Weights of a small GPT-style language model, trained from scratch on English Wikipedia.
Size: 15 layers, 3 heads of 32.
Each number is 500 + 40 x the weight over its row's rms, rounded and kept within 0 to 999. Layers, rows and columns count from 0. Numbers have three digits each. The size before them is the row's rms in percent of the matrix's.

# up: layer 6 MLP up, 128x96, rms 0.393, rows 29-114, columns 0-47
# down: layer 6 MLP down (transposed), 128x96, rms 0.372, rows 29-114, columns 0-47
# gate: layer 6 MLP gate, 128x96, rms 0.403, rows 30-114, columns 0-47
up29 105:524547546516466496447544513515514518492525463540557552464459458483565487436517501471511461394483498498495469582529549474433503536506490453500450
down29 101:548449595479550443490511507491488537450499489548540506540485533511500457467457509505424509526499522532459446441464419472498524442463521544508490
gate30 087:553494488489430497521536495512460509491505529483571533516418519439509479537463495592490537527549493551447470432446487475459460505493458504527449
up30 093:455487520470536533474546533483489447580478505523482523502504506559440535409505492483529458487469585480486495555590503456466502442519476477518494
down30 100:452449502502551536560485541480450490501511486473485480488502487443512551522423506502519451584492506476475475512507455563502512521603465511508490
gate31 097:536548483515521468482512525509562536478511468537533468511484522560508617522455520479534508460498563437469572454487469449563483470509519470518477
up31 109:441518449524501570529523429510563494464502518503477467492485490538524465449580496466516486527530517520445469553520503484555526476520552410438514
down31 108:528498468524503444600459464490560504423562478499618443450516450500488403472547499599477428510501475482500546424457502492531549520465499419525494
gate32 102:492529464475506520508475427511511537560538535496472461432538564525480594475448495492509518453526414506435543522480490514539421450576508594514534
up32 096:524471460574536417548422459525453428420500491484527497566482420569510527529464505505474466508580530439562526518486498506535537488505491443487405
down32 094:418516467471443497518568515508513436543557487505634579507413460473451536535406408470497475503454527526450511458533451445486549522460482459503496
gate33 113:436472489533468483453500469472399552471508530567571562474506578450568476389486527507488463490474468483507546426486468563494487492503459531548497
up33 101:473441571559434460467489487455484484490529577544512569491459559557530538529511501421505529535474527510456562462483479422483456452474449509465558
down33 107:490522478555483514428518459497448539523452549563474608446507473500494460441574537474563517503487547542521565516491474443506462506441444532503567
gate34 099:532505555528477509530573473486493589497535518522523478500532471620459538439488563471568498483477535487458491459560444451538537534493525448530551
up34 099:467492474476391510509524557489524501580517525532513508553468494512565472395490468543476546496553557510554520522472510506479450460511499503463457
down34 101:536518531518552514493523500493510451536547460528436492496450502520528487578481479498562500491493537473468487450479496478474467533467569560448460
gate35 101:454531464541559558544580536500492506449518533487464520589490543434485533478481487424483489510476470426537539462505539470452558457508500459540452
up35 107:588545501470531546494452548482506485502570549473412471572472447438512544450525509491509475514523507577506418586468540544462519541486468508440566
down35 102:497455495507514537478494531493535461485544540447402515464456455532482466596470524468488501565509476532467422433529529557491462532529487463522501
gate36 103:516496517431487472645498551531493511550543522509503472524479452454508455504503492458499480469540458479485452439484484443553614566495506541497560
up36 098:536529501521484484455516536551542435544460533478488548601492457513511536489464441529485483533485473450496514530543534535579514502447481469446447
down36 092:493467522494580506497509527460523450527522540471564514543414483529505514464519447523401428469516543481485476429495453511520491490493507513469543
gate37 093:561452441502469482442466430430508519504409538475488516470439511442468562461505454489501497553529490544450437471494509519528463453498471501482492
up37 097:548469501526523498516499516453519435467508518502412481478523571468514422493534570446527439544517488509526479542554541583532549469505440436457470
down37 094:528506513476537483393465407454448475452534442454457529511511505469584542479518457422556504504471474470493517472519521488573539485476480495511521
gate38 103:439468474541513483520514499478495538472493552599521536526484511556516543445493511449515483470504550478443515449493510474517429501519503501542536
up38 097:504475493551509447555460510483526512513526523422427500542500485536481560513469526503513442460462482498502585544460477402489469438467493534517552
down38 101:484467541474466577508483508502430463503403506550504477510486487474611466448436454538519443513464514443459532484471487525498484476438504514511520
gate39 092:588482476467503465575482522506521489465469478521517565464503531426468495483471528544539449516491520462504464504523522488467476486431479475538470
up39 095:477476440480569535484464500549498580531538583484456404534467467512555531471526449477513546446474504511402505473479448467501465541519508493516469
down39 103:463561517503472528555459495465497505505539524494568573500479469563558439466478540445477471520522512435443515533478470548524581513541590474536524
gate40 100:496476549542453507433559528421446487468523478520575508416544514458477540479481475553515512631486475562530428527516491479463519468567455523483444
up40 106:545530448519476505465520456604533500537463479472490481492466472520453465457532615514571481457483425449543486568492490511485479601570489429503538
down40 103:524489470492472521508516516478542500458546511438447463493390526403426487510556517492483457527542516491526496492573494541481507443557436476486452
gate41 098:507519529475478509490468519524481484592439502476466495577521514426453511478527504472503466443552529446465435490458529431476543472538476466499508
up41 097:466513568518530448468491509498504521510518490538482484555540603517520515524565473556479522576455504537472490459483519574494471438518478521547478
down41 099:467493486539527456475540464457496422527494460477454519510429541539489484441474553502508548460485542573544492532533521423497477520515521509460520
gate42 093:390533531559492514440565565499472525470502504510526445432458481463445536504536513465492526473554488513470486449497506494542562537533452406548431
up42 105:529420496435537550425513490502454551473453459561547504532515489555563474506463417514465555528526454535604525453501461485527511475521482505472500
down42 102:552532543486423519571412508576625548534475464509545485540565517463485469468487497420491430469495438532437509521499539548496513445550495497540529
gate43 089:458475570445484439540543485458444501502476442494368525437516562435496504473443532461452496518462507460503521456481476450485476453552492462453513
up43 089:439536534503535475530465439487547513502564474501479551473494549518568507531463515454452470501434533487471472532567437489482477589482503550447487
down43 095:472479455510452522565495502513565508411522538531602549526510458521476483531489477586499460494554395569502453587492510563501510513480546444526507
gate44 109:465542521513484607464506478408453583508479537479521534541589518504496567407465514523438523453445533555539507539502473530486568507509496394569439
up44 101:466472464477482447475508477494540457542469533479510511472463451494426461528554444521612482488536428459477486512506569494466433555507429573534493
down44 111:511437538468518395476526465486510432506437459493465515519522464465438468514476513524624492536484440455515469495462509524482503508490553544497532
gate45 097:541522510501561570531453493475452487514448476478523560530535569527553537499554517509519534519496458466482518549503455527566502507450562556490468
up45 094:512554537534402451485515462569454499490546531506475432428489449497467504458521558510523492499506479388474467457525502503392517469475480446529535
down45 102:495474534525484498533481558521472587523513433505527546498507498510476584491491456466548512453470547492517391521459521541536491514503525488558556
gate46 096:496533479485494493474510525516426523573544525469479520499531423430463505497525540463520488515458544438544458460514542452395523565519486472530485
up46 095:458454551500486538586505524515525474520524487469509476476488588550482506537524468505448546474529460553511454465607473591502504454465442535428457
down46 094:492493460520498537553496524445458446430481504538630513547567452440539534508544548479499542515535431516576557577488499490497501525466526504517556
gate47 105:534468426541500538523477487512478552515578431425532478455512562497464455429420424471535503535540477500491627524426456441533534464499507530477494
up47 108:541440433491467485451530489477521518557545519598578475590485544520510541595469437512491489500472521565503511506543542518552456455445491479499425
down47 108:530474511472433439504533485528480472552520549512571490422492512489488507454451453574485504518425460485527476579450470472514521472412511583489542
gate48 090:520375556488489499478516501435521542520557504510565546520511463486521504472463517490583504544466554462427432442473528467489446545513481482513495
up48 099:541487498434500498489527493481465453578551533494484456548555489505517511538481486501464525544551428560393601444549432533527493474437513517482504
down48 104:548473452519495506589531545481547536420507525525373502451502507498520507448469486476508409540441478471502517491525522511472510562454554559395514
gate49 102:531459508563485505476530543489485517556497509507523560569436571454465525501502483529469450508561464427429417462511488573466518453490487540469594
up49 102:482592479501571559461506501497435535503533489497535510530496573506525501550501512577490477450560517502544506537509543485465609522478606527561505
down49 099:531528510558556510438527486589478399513551475532518476480445481440539555538520474558512508520476529439485549470523427459493515515528561567564383
gate50 106:516541481562554391500514481492506571512589579481523488505530525538514526493518460541469492472455501480509443502509475549569452521460468460469564
up50 102:494501501554547491496502489485447505529484500432570481570495487529473469565549476594515533543479521500486518514532533565530501471522538488529501
down50 103:495582432518554505460450495482578560593550561504474593503486499492465528552491513501487465564445539486513527500406545487521491484470439485510493
gate51 105:512506457599517439535524500538467497541530533414546518474588585494456506477448493489509516542497557524502490499513449487435602454508495471484465
up51 103:475535559497500413511484500465559567496525536493432503527528460470456470500509504441481530485474482479479492479411474512525438489524441466503472
down51 100:492585466471358427492493469477552579525537444536478507523537508500447492533471514518513507552527502575567491496411462452491486481484529474508517
gate52 114:527483599528449511444487522505458452515532565509518486493528532492423483508477485493473431473459568458496555476499545465508536434611549531532473
up52 108:571510483425442481522492496591506512542489466537556418532451460514506469518504474431457502443486478581489519493538480504539502550492551464457523
down52 107:521542554539521508483504500515555540536496509411536550470484485521539470530497486463523502381489502527514506464481556588447481512477543492515465
gate53 104:537512489528546547458513467504502515450434536526471467457423504589512456513456490471502446505528543423435487546451412581477492534508491490472507
up53 109:571535492441541570508448453479555504521510553519423422483444508456498507466508579553493472514504447530550514487501480515483528545521472472501466
down53 093:471467516539484525526556524486474435509568463519404479490508375507487527506506542457480554461499504510501518464517522447501518465481530515445418
gate54 097:531575482502550558555456594504482510490388534506457497551488566485491472437477535545483487512466543560452422455519477565541488452482528447516512
up54 102:525542569533493489523453496506480511503479407526475450543455462506448505499543410481444447478471600468520487471490493483505574578561532484462518
down54 095:481482499480455549489513526489435524511525453570568512539496466456535504476509522464516472524464501491560417524471423459545492553436503439557471
gate55 096:465472452480543485465510551581468486444548453486544528520430424539459508418497493478476505449528574502439547556569520460493618507514433547522486
up55 097:504474562542580512580480513560464492441481523537451627556507538523455531515494470448471494543477476447490548445483534553503467424532546483507504
down55 101:495497543511523502410491543432485453619455473491557479524465521532489452571515509587486486443492525533468526488516522451517577502473508448469484
gate56 094:445507515517520494539538513500567485514495534481557498526493509512527502532469540490511490489505592610502442473491487517461447466473518477366505
up56 099:486471546475447512458492492480471504447451476485480506530452473481489409530518456570484464470506497555437461509518517514561471467528489440550470
down56 101:563543535541537496458446525550485604547480506599400548568531554514495458473444570564458542423539502468477537558483528458508498507474514541524527
gate57 108:516510514508573499508504521449504518571485522516477540538453527463524590479463553499483516432497554558451451547474562540508578432545556453554515
up57 096:595473533475560521433477432451489499444532526507564524523449549493528523438559492517419529539436573537487489492502465459508507472527582505560479
down57 102:543500462487471562544563487399517533545493532497512492495539471544517473489475495529471467484587437479516467502425467547471498461536526501511498
gate58 109:492481453484523567486584561477482459523516501478524487482556479484521479518532505541481420524530479517560475442438455519475492405496414461512466
up58 099:473446504452499453501469411502495489584521457498449549471482547565464493555512542468533625519478441474444452525481470452520462518514496523475496
down58 099:530496462482562422513461427520497535448504593526499498566486542498546543472536467499530473536515536463556517542449483484490533501432460449537567
gate59 107:504596497495514524520485557466516458534437456497542437484550503547558476555434528501539473537476557466469483482565506480483437473546507449470489
up59 106:469529471519518483542494420474515501501536440567484547484453513470470571425528469494485430441551485459469453537603560465547470555451481530493520
down59 105:521529480431529468514557501453516513539506553398512553596540412471526536489488457510474487494492460564493485559513494518461524491473577456478521
gate60 105:438471559477479581475554452476458483488389497520542435495477436476567489500458484452505456454515438428467480449485482509477534449394518535521509
up60 101:548502475488482533477510501435490495559542515538472568487543489499457505472530491481514461492491547479499496499524479539541492515510411462515503
down60 097:485484512502496544515527539546464481470501477490458338496492460474528525446513452465465529462512444515516510504557449502480479522472554481518470
gate61 101:509472487499544528518537454443472461535472533484442416474532571456435502454514530458526516608504541507488456525511481417519538541518461456515581
up61 098:480544477531484501512560532450503521478517430528576511561555521555547488496374502562551464447586540523514515491519553500496486509517445471504470
down61 103:494536503480481558575485512495463491479570485467674503464507517476523501495421556508496446504586524525471498521544490463497561562513547512527482
gate62 094:476517465487464452551480470518509503583497500484595511516503519547475543528513498516451423590507481499540456509444501532509484512463516532528502
up62 096:427601400492514524511456529515457521509517426511544464501473490501474503506462459472455515505464428475494489517426485462483450489521505468562479
down62 105:515573451514510397496540502487465511558515445511575479538514533500473467523512482514485445497564495529484510433499508478454541482425480498504549
gate63 099:443500497443414505439567519466519448496443424528558506451483566475525469498499542475592467517478475539548422480539510512497468485462579474529524
up63 096:526499511504493532506487431520527489489518442560495438361494486453514538482530442561484493529423494507458516499498505546489500482469590549514473
down63 097:483476527518540545474425488520440424503552425483473538584493460484461511502502490531500499547511440432463503515483469458511478506474463529452495
gate64 105:550403538415535548516575506547524466455479436523470528471443485482497593523511499541431472553489527535495534470487460455474538526491528497451478
up64 110:480525537460465505510433544418528419511500553546529433540529522477510552481466470445498513525545541470522470539523566583485558537473492425537553
down64 105:454564470518483431494438542477525553522506487498515429478546462455442471517538518534529537475466501443511611559526502444494507458419461475500454
gate65 105:465510384514472523529572462481523483494488498498551492527466461511485536522422506444520432522443499513518503473484487606507463529502563473495524
up65 099:492530445561448570501493494510501551485492543473512572438519487394503457544488491464497412462493484581502547448488490578453453467478456526472495
down65 101:484546596477482518466510519466533395521530507488495496472528452538505552447505451571533494491519487458493446488552534512485563469480563512492505
gate66 088:521476484498499593457460545439444520538461489539540448450554494519484554436466555531464512510525506460478570442481476488468491528459559412528438
up66 086:507532491495462578532510544505477531560469407466511517481592489499556537487538523517434469444459508553495567542512481534471512551448539424554497
down66 101:446523497532490449466396429468508479511450541549461498496575517506532492521515442489484555464552575550499564520506564517514486508511468467498467
gate67 096:454456530520458431572457521473546472525523440451560524539547581464532489506504482476529475497446520449514521454452504543492488505598445476525527
up67 094:496447410485468491492516539529487434488457510466528503496425536486536488535507475526479488454534544492434504457494527464539499500481496586531490
down67 099:516469531473433538535560454521529540460414499521457574499553521549467578516539533461569457505492426520552469515462538541516446490550518565587433
gate68 099:513447498560456468512486484463489525515539533570464532606482507479489521467466505443549483464459474462546524498500514492521539474449482483490533
up68 105:464580463511465505525530506570633575439544489493498494517466475499477526485522487519496502530419454453430522508475512463507533483481417501494483
down68 100:563502447542492506449488491545498418502632471536547542442512433486534491430499514473536482446514503499465504477503484576531528431515511531460535
gate69 094:461551485504497520510512525597477414526541431482458459503562562511500489492499430471482493488476524452522527524464480465516445462512528451467467
up69 098:511545530487451438471500520524546513436426459500520543487518469512528535515442487529501478494546478449479539457511551486541561461437510478509494
down69 092:489549502461510409446462486426531559526516565492326440532492498422504504517492518471474531529516497510551497441485514507554501484518488474556460
gate70 107:468506485489428462552454503421455515541513546504494508488534445605559535536540515469535514520426543435473448492465532496452450462495412445589493
up70 105:542510454436501541567407512552544487549459482506469416451470488522493488499487581496550558526472542489538456553429493501473484477470442518475482
down70 099:553430519512442566568498537496539570523508581535447479437515528617538536517539525471526541501477512489518458481489522480568498559516507509588526
gate71 110:491453502541515463517468487483462539518515408485557523463482538544558435492507578522481499487459495490565575555508500467517420481533531449564560
up71 106:466471491399467500525524537552510449553527519581504530579552520502470528515545541574442455533493461477547456462519442495501569513497565477557475
down71 104:491454482507503520503470490472524527430562456474467517488482565476558580520494469462470601455485470550527489570488514507518459554522493564478601
gate72 090:510541471452453513481572479478471478511486566410523500509356576510475597465492532475473477451484428529489517442491481523461494484490438529445550
up72 101:496499515514518495548488530485517589561499487477475512482522458535429437498490514414500543538543518489482501541489533572439501518541591443526498
down72 084:516486479490510502521458523415447486520456505452489542400577610510461547509532496545490516441508541519482505527463539521544515524531488439458565
gate73 085:560521441495466493530447532505538483496511512442452516494473473500574492467437506492550508452412517409513470478420533540530507497505482438525528
up73 091:460475592441498476499512450469480549505522489478474471545496476436462447506530463455498516524545558530446471502449471530476512513586509553454499
down73 091:520552452519451505604486424557574548549539498515528469502444557523577513451417525498466556565522485491483497518521440415587494543491509531497571
gate74 098:501452481477500484459568544426495518519518474450447441479463484485496508493466555483528498519475533541489467452527457464521488518395462468490512
up74 109:516481499553478500442437403495461525562525460484544545545481502446527566453522472488527499517525557493535538523550485459476427472524513517501453
down74 102:460536538517531512504501538528482501477513511565490498590531383473481485478456465545488533538483528439398491452478563453534494517511473452504437
gate75 109:512437482504520568551528493478494509459454455562525507520482491461482596525513430508521535569461543517503509466521543525513498431430556455551497
up75 105:496501547525490512528517493513504542452511481532498452526507499463541531553457483565594502499538537494565479507431424518525543531553467515504486
down75 107:506520553423481470449578480487493499524468491467558569526411575548525566537484472516571514494513447483511462480506563477537575562407522460521531
gate76 093:523495472533514561486479452489528461544458462466542560467534553463532459493501518451458480499453537503454533429482566507513492477477489458507487
up76 095:523452528438514476508462528442500457570458456431484601462473484476499485576515499514549553490512508516442525581503544461500569506436521487503532
down76 099:510479486495554471487495515449518448518524486544578511497528395549565523543514529466439527462524509495444484523522479547476449499457565466485483
gate77 093:480512461522423449607434499507425505498448467555471497517495491425431462527514520526468471517555526503497491535522487540517556435515513478463558
up77 094:508555511466495506432478506420524452527537468523487541475473488522488549490582511473486451483493472490549483397500580473483462563565445435485500
down77 097:479544497586508467451469557531476494513533487465536527544509580530496518486512502492503476481483448524489552489535478415519450534496491479524522
gate78 102:494493519477532474490456536457540585508520508534511529519522545384530489565501550461462497494536560461524515485459463452433481503527495453462577
up78 092:495527476464507547527503366508486422484410488444503492447495583462450520552512542544526505449482486426459524570519542533525511575525546500440417
down78 094:593548492615502558491456457481551575486504541475572500504502482544453492477490515508450516500506525439467490495555501455476542540461517559491535
gate79 105:486445454531576549465484492501439528451500494512496491563443564480451459471537501584518475537505468447511503462470523445549583536489563503469574
up79 103:502511546563453479497447491567537461540502458548546492491528493532505450524489551548487444515522530495484535588568474533538473454485538486579432
down79 105:522470527534512461510468532621608485493488457502660475512563481565508489433481469519525463551502505433485485455532505543494520476453547579443465
gate80 101:517545508420536506550465535505510514515445500546559495472502457478447480507551526410475535465528553459498554476509517473541484462473538509480530
up80 097:465486559518523498459556511522499484511536506481466528557476534481458527547499558483501433493526505618504588495499468483427507486519453459553450
down80 104:490469506515512532485497541487473502505435415527631480476505486480532489581540535463453479558494498576547508487477556568451496542503453481535516
gate81 096:458494511549552540605498533565500558515507468456506479486473537494440537541464541486470495511553543506547459455548391537474457520524506460462538
up81 093:547529502494511520437501485516476489453555518422439483478514518534490526474457454469518474375510487462474573434516526550513589496515575522524495
down81 098:513508502522533514444449427414458444492487495507485493448451482411503470448467479497457471524481546454453497437420505454493462505451505522487499
gate82 092:522475512458466501508423551573526540465538514511489427422508475509526546490479423528472476430486459545524474501533467584445593506538476526461524
up82 081:482514500512520469479520464420430493541484555572549509439474565544546486479508469525570476482606518441553530450495521525487511547503502534553482
down82 090:458475507460472530496460504494493526468533588510450404498434483515551508470471450473518519539560455515488514424499520540544517477446467507469581
gate83 104:535462484562528435553581464506437474523489432491507541488510452526501525471484512476507537504539507477492522490496497491423469520493476497432582
up83 105:551500472451548535463479501460527539514506483556475413566502497540414526493478477450456519512502403495407456440500503550528509546525492442515475
down83 101:555476494494455473500593438434544546518477508525548519538439584427491563481515440516461504447480547527544478480554560508496536490404519524510584
gate84 096:541509525566521514567480435454487560464521488567500508479501481486620601555550535500464499555484483500527528457472510523474537473427491515459504
up84 100:501428508488525512457479506521481490516499501501510429487529494457496505491444483544567483469479474515499447533571510545481472516496539529530477
down84 103:545493494456518524540514475449413422486477496505506447453529511436533504522505500504527486580415502461533457531506497553498453533494486593502574
gate85 093:479531521535424506476526460524498539504470530593541571521531471521570602510542593454569445507454474487555433529508513433497482449548551446418461
up85 093:492513525569565482495558537454543495462527496453440527545448521508433543466535527504517501550529518400476513486505463484476464495495501558455479
down85 098:477514425460532424509490548527489440505495533518496529535503469578454429491421470464502536483490518502452487486429551549493494486495467461450474
gate86 106:490437517462540569465512531507498506474505616536523480469508463507490465477488546461520484487401541519442505492543570537474507524485482441546481
up86 106:390462494444452441520534502441569549494513520523496502489494553476471430556501550452520503430458545502495540470614500491521526529531491450513498
down86 097:483479481508527458488437511506531386496502489447387556491438516501507544530478537480544538518470536507509559469500581469542549537493559510496440
gate87 096:515564565471491441543522462510444464524544512478552542473481453471531513486423539536514452496579552519460522503470480533556488477534507444515548
up87 091:435488516520486527497442451527502446478536529534521443523530594517421481469512482479533526444535494459550455473458499470469438513446472535420439
down87 099:442454480592461512511529477441514432550472491514598502529466420513497502506462497473456485520532460500552459478553529491495528450516531454495498
gate88 095:507536503437501488540549511492520551530474529488584481434426549516454533524507570523550504510527512475537525458456427463529527512472514563471534
up88 100:488516583495442444540424512495477439506426522568497517533522484559492544470468473581448448462473476522496461482597614600486539486475555503446501
down88 102:577579470512494568489491525465463459497540442536586511507491464461542529515438456542476529493457435428524526497462581482512532532485506527449515
gate89 078:488441542498455425598481534558487416494505584564516469542465509499512510476550494529504449510570496600503495535508460512472502543501466544569459
up89 088:477508523525488575569453508424511495475560508524486475534424498467543530472504460485510401461517537532440446523547528463553519497497488487520407
down89 093:434484518548457553515481482482487459468508457511478524470515515531433464483535543484521527578514529479510541583540505462476545513416499554507446
gate90 103:486492503426495505495524442458545479494578464486495508459527563501510536454543533469507470486530510564452516456454530496567496468565412478518546
up90 100:534555475453462471490483562438441506458482509428470454503466476456497447474443568537514556482512488475473435542513536455537487466417568535510439
down90 102:510478571517495427481507473483529468437459546531532517477514536579486511538457524457534495557423454523515489512530480493497492494478523500522491
gate91 107:467463578502508507593495516471577518500492488556468519545447582420536528465455482526500529509528531531462511462502496550473561505540426503462473
up91 107:470529499466456457547450423460514466448427428456509452532533544502565440528459486526564482471470458488550480497548558476538540542466517460462557
down91 095:450530469511510539506493526402492520453499512500444482520458442510414513521495522485476534508536485565520430523463466459517484470445542510531531
gate92 093:510549540415538496487499501519535428512531541498527534452497511501415484513499472467451433559493561510476487519490525495415475471500508466440578
up92 097:555545490449545543543547441528494486507491477498494484433481462472514553496518506454533477489462492458515489471507548475494483557466460495430526
down92 102:501541541458486480492562472492560478520514435504521530462545495501461511499535546558506506499535581421510509445426535430503523468469524509538479
gate93 091:568540483423480491488503496500476595545542529564510427437541510513480545465487491457562485435479541462548461468490502498484508532513556493486514
up93 088:511458487436509482489514501471539616482441554520521519470507538469495521459521503537553553458512481402440512388564529532536489466475520497533481
down93 104:587508457434497496455491533444524457475539462516565469440557523493553489517490468464599467486482564435509531512526466576499597504434542549486528
gate94 101:482464555491512542507527509449455455443464533506467540537428435464529485433544502527491507465506596507451578433490574553528456497567496445566475
up94 091:485505513527573493442486478560530500479526526571520475543507528391438487530517499520471449545565548579484431499541439533441532517471485484556549
down94 093:510476516460520502528503491550434542536573546513519454538585508539493543469454496447480562485454456494550470457484476457572513582532517465509542
gate95 103:596540511557484464474554501538497441558513492512476547458533513439573474474511539481469496570514516498433482535535522533534494494493521466475489
up95 098:483467519443491446508530473522490453518503480454542530515588583471545453507519524565460525501512482490471460431466519488476524498433520498500484
down95 096:466495466569551465532525474566436551501519530477557524498433492514514551410523468568502498470520440481560476509431501479515506480421456582479449
gate96 102:501517500513545493455485546514445589524518528492542560489433448535490512489464499491527516467556487471477502540588482527530487507481565524483519
up96 098:562491423513453521456526470591500592554457514514520546480512508566466491569472477536485487524543525497528511396478508551532538458550470528451441
down96 104:477516489496476481452408475534565510505553519409434500461386525521502462499483486534464501510480453479502519491537499530493500568526459541492478
gate97 089:476513491531467427528495473527507437506559499482512483517492489419530478527472439469523483493483496448431454497494499530515536444562545489485534
up97 097:510454416528474524535582504423516451487412450524546495493554540447510470500449561451549481476480529502502466505552517488540529543474514546488428
down97 100:521519474567492490458579530447512517394539503456491482554434441477554510550484494535562480534495465487512533496483461462519461422560473542434498
gate98 109:385468519475536537504586514457515526564450510469501547398451504518473492444521532493522479500436570480484527549411479464501543434489516525518499
up98 109:508378520463591538516588480539450511488466550510535503526511524511505526413516449484458539448547454489457553470523499465508506529517549492506468
down98 103:542548492541458477515441447522542527476480542560616462465513460504485515521581480452488490518438547492503457502485524542563533517534478507453557
gate99 091:517537470484402499522456530489446454517532449484500426505506510500454500476488500492445481479384543495492538489499515507429506483572532449441486
up99 103:471448477544455539494594496514501488535530541552493422481510488492481492489484476455475524510439606441537495528471455467543527492518528508525459
down99 094:445466441485517465501499473519524464442487522511479629531461490480548496523536396486483514504545553488470542432483513491520510520585489522546506
gate100 098:476477510587494516503426441508505534422482491534484565537551496504507503442433514454487498480494439429479487440471475492530484502533576477540549
up100 089:530550515458452568482496512516439512504555422519545497418571493517492474437502471505447579542512494463530525516512481497500449456457546493505468
down100 100:531542443498523533494521561486554541537464497512500481503407487480456537534475491475439402441495460494465487458451527568453549385496502498523444
gate101 113:472475567497532460455499494445542454462499448444525482501519484486469548504387513481550426569566485483509457504547580506529506471523496497558433
up101 107:565565503444481520484504460484543522523561487528491451486523545517538456510466534493447581476481474498496515516499521450474513516490529484490525
down101 107:513483541497483558501544463490518569528454431530473412514475500450441439511473554525464505405496509495472472510473432499544480417516451509520501
gate102 108:552484542528420503524493534386528465511437471565515457500456550513442458495496489542469455444463486512523518512489556424503497497476501459510534
up102 102:479543484486478504466509544554465485517458467376565519444487567524518498636522496488528480485521478562505455484535540525533484448496529496481490
down102 101:458470499389530550584501568492568471478506509465510489446484568532487558497527525476530502447502534499515505467474495592515426523468467481452499
gate103 087:472505517445485551532536457469515485518477489564483475446459453498481508533507481592468439538489533420500436496520416512535493499473421376469487
up103 104:497477447585561542465457505470507500469517525522502442551520483477547451504509549552496526580526548488527523465547503508577485507526460551520544
down103 097:492480559499486447519535577564552490519495455516608544430501519530448521466467421515497488424510511489516541552446429517516503540513495488454434
gate104 101:544538461503601458510500519520490474502424541495512504534510500499482501579520443500515391542482559411484586461488448509506453472470453506486518
up104 110:453542543464441527497532500465534518545496500461547518486493535466573529554508572528519500489502494475437473412537550544471535501509542523500454
down104 107:542533533473479427579537501476473570533449537550536476510487523534601469515421497574446479521558530509523443497434492509540486516469519500485420
gate105 102:561534496397468468518536509471527488478550543511480533510462546545452530461511470474570512499558527493497491518416426436488510477469594495453480
up105 096:489535522507530479563425523437553502500550616504429425502551473515491503434516477506457531488503477479550489519570533606497513537470557455496476
down105 100:562522437533500532517545483500474502487509452493468392526512430435480468517491461489458493448544471461519488468465472531504436504514495583522538
gate106 096:432440460503514456617527488495475548464468548538445479468515507497485485483483498476571455567553472566514474484473469480540504463615517515490531
up106 096:509504455521463511436544583489440457539570444443515500507417562535496495519575510468498480481493471531487505526524509548482463473551436504492467
down106 097:458507470505582501495478545589508489524503488468462463491404505528440517540509556440431499444504561509505484417463538523451430473429503452425508
gate107 103:490506553566549475526512500523473439527505444459519522423533502486438505470511486547513487581464529485545459423496534514494512477444459427542495
up107 103:502396544497481541490439456548502490498474459484505537449456517479487554456543522569450467513469475478497517473498504460469412508488500445503465
down107 097:509457460445472532490450499493457487549489435516487516513476538417518496457468516548536518453493599477533527490484545520481500454495481516445478
gate108 113:497466477448501555553533504576480487505504499441581482512502538405494492506545462495493406489444586480493458474459496512532484515473476480454494
up108 103:488461565538419445455486469490520528525440490559534495459492485484505563455487529518531548554521493455493451503458490516417493479477501523531500
down108 114:453520545511469457446516482490488536498449508481498473543460518536449431445455568523491540507495429504562532560471464477488481494432526522489432
gate109 098:525503539516569483484507509493490455472506582481416531501575540549543423457490499504445441499523524520491487398448475533520598514540512456540507
up109 103:474561452500477563448494494532478496481508460514450533538493448495535436489447520541560465512473444594447525488561512549450536457501542471505494
down109 101:505445542521490385480495439448498444516462478470601457485561554522502557510457478546435478539466514484551472444485436445495435549456434493493461
gate110 098:517500479435503486526510532516470462508486481446511462454487469473510518498433456439451535494517501438484487484463406535469494508430480541473457
up110 101:465456503467430511434542495463514468512518521514456518510531545513523523472492518448486538490510462485525528515495527519430509542424493520465514
down110 102:481452550486501451507496475490493443512520467511462495483496537510455548558506538479503518449545434450528494511490481464510517540522516514469486
gate111 096:525427560500469441467463467474512436484596491518509498445460475467554498525463550438527462504422460516426426455573488524444464481536444506478542
up111 105:552462508575489533454557480451524429532568476440528425421478490506583527511590556497463452528472507534469452486575495522527472501495497544472469
down111 101:485544500511489529542478434578461513516478469493401516556530465436458543475517498518518518493518470527544510482492496416530483453450511530484413
gate112 099:560486436541465515503511441526493487505548471516438520539440460517526495437474559450506538469476545451423499507476495490509460478530551480479577
up112 100:492446475463422482496441437526568558425506543501477513527409522523528496500590497470525491527517489563563418524528489525490564507525478441494487
down112 096:468481540520435519553405526453485560434511464466488503475503544516473498498460550549552532553461497550470563522505485477539505511481569520520506
gate113 094:509596517512493541469557489553637540462531515509536511444428515466474489520449486444499467480528458480500477460524449464502558483487472476475543
up113 099:499524507493469439518570488485529481527494468450481501492565533503452458567546467478520487451520524556499550518509511521460564397429526572483505
down113 093:499503507614480490484505475498541486505527524522567538497478562461488473521520574474452413481611495458490512483549447503510516491462418465511570
gate114 105:515484479500524459502505491479440548471450528503535509516486453508440542517524468508479487485539523528468490508526557589562501433545521502441502
up114 108:488569470539560519459525518512523521471487562530594443490439492492448559506481462421547558510489484481479490515472496580515423510496592466537492
down114 112:542503512559481377483502525548502478520374505492635522490517541468484459528466467507552526485546448566477456516473529531512475521467491498488550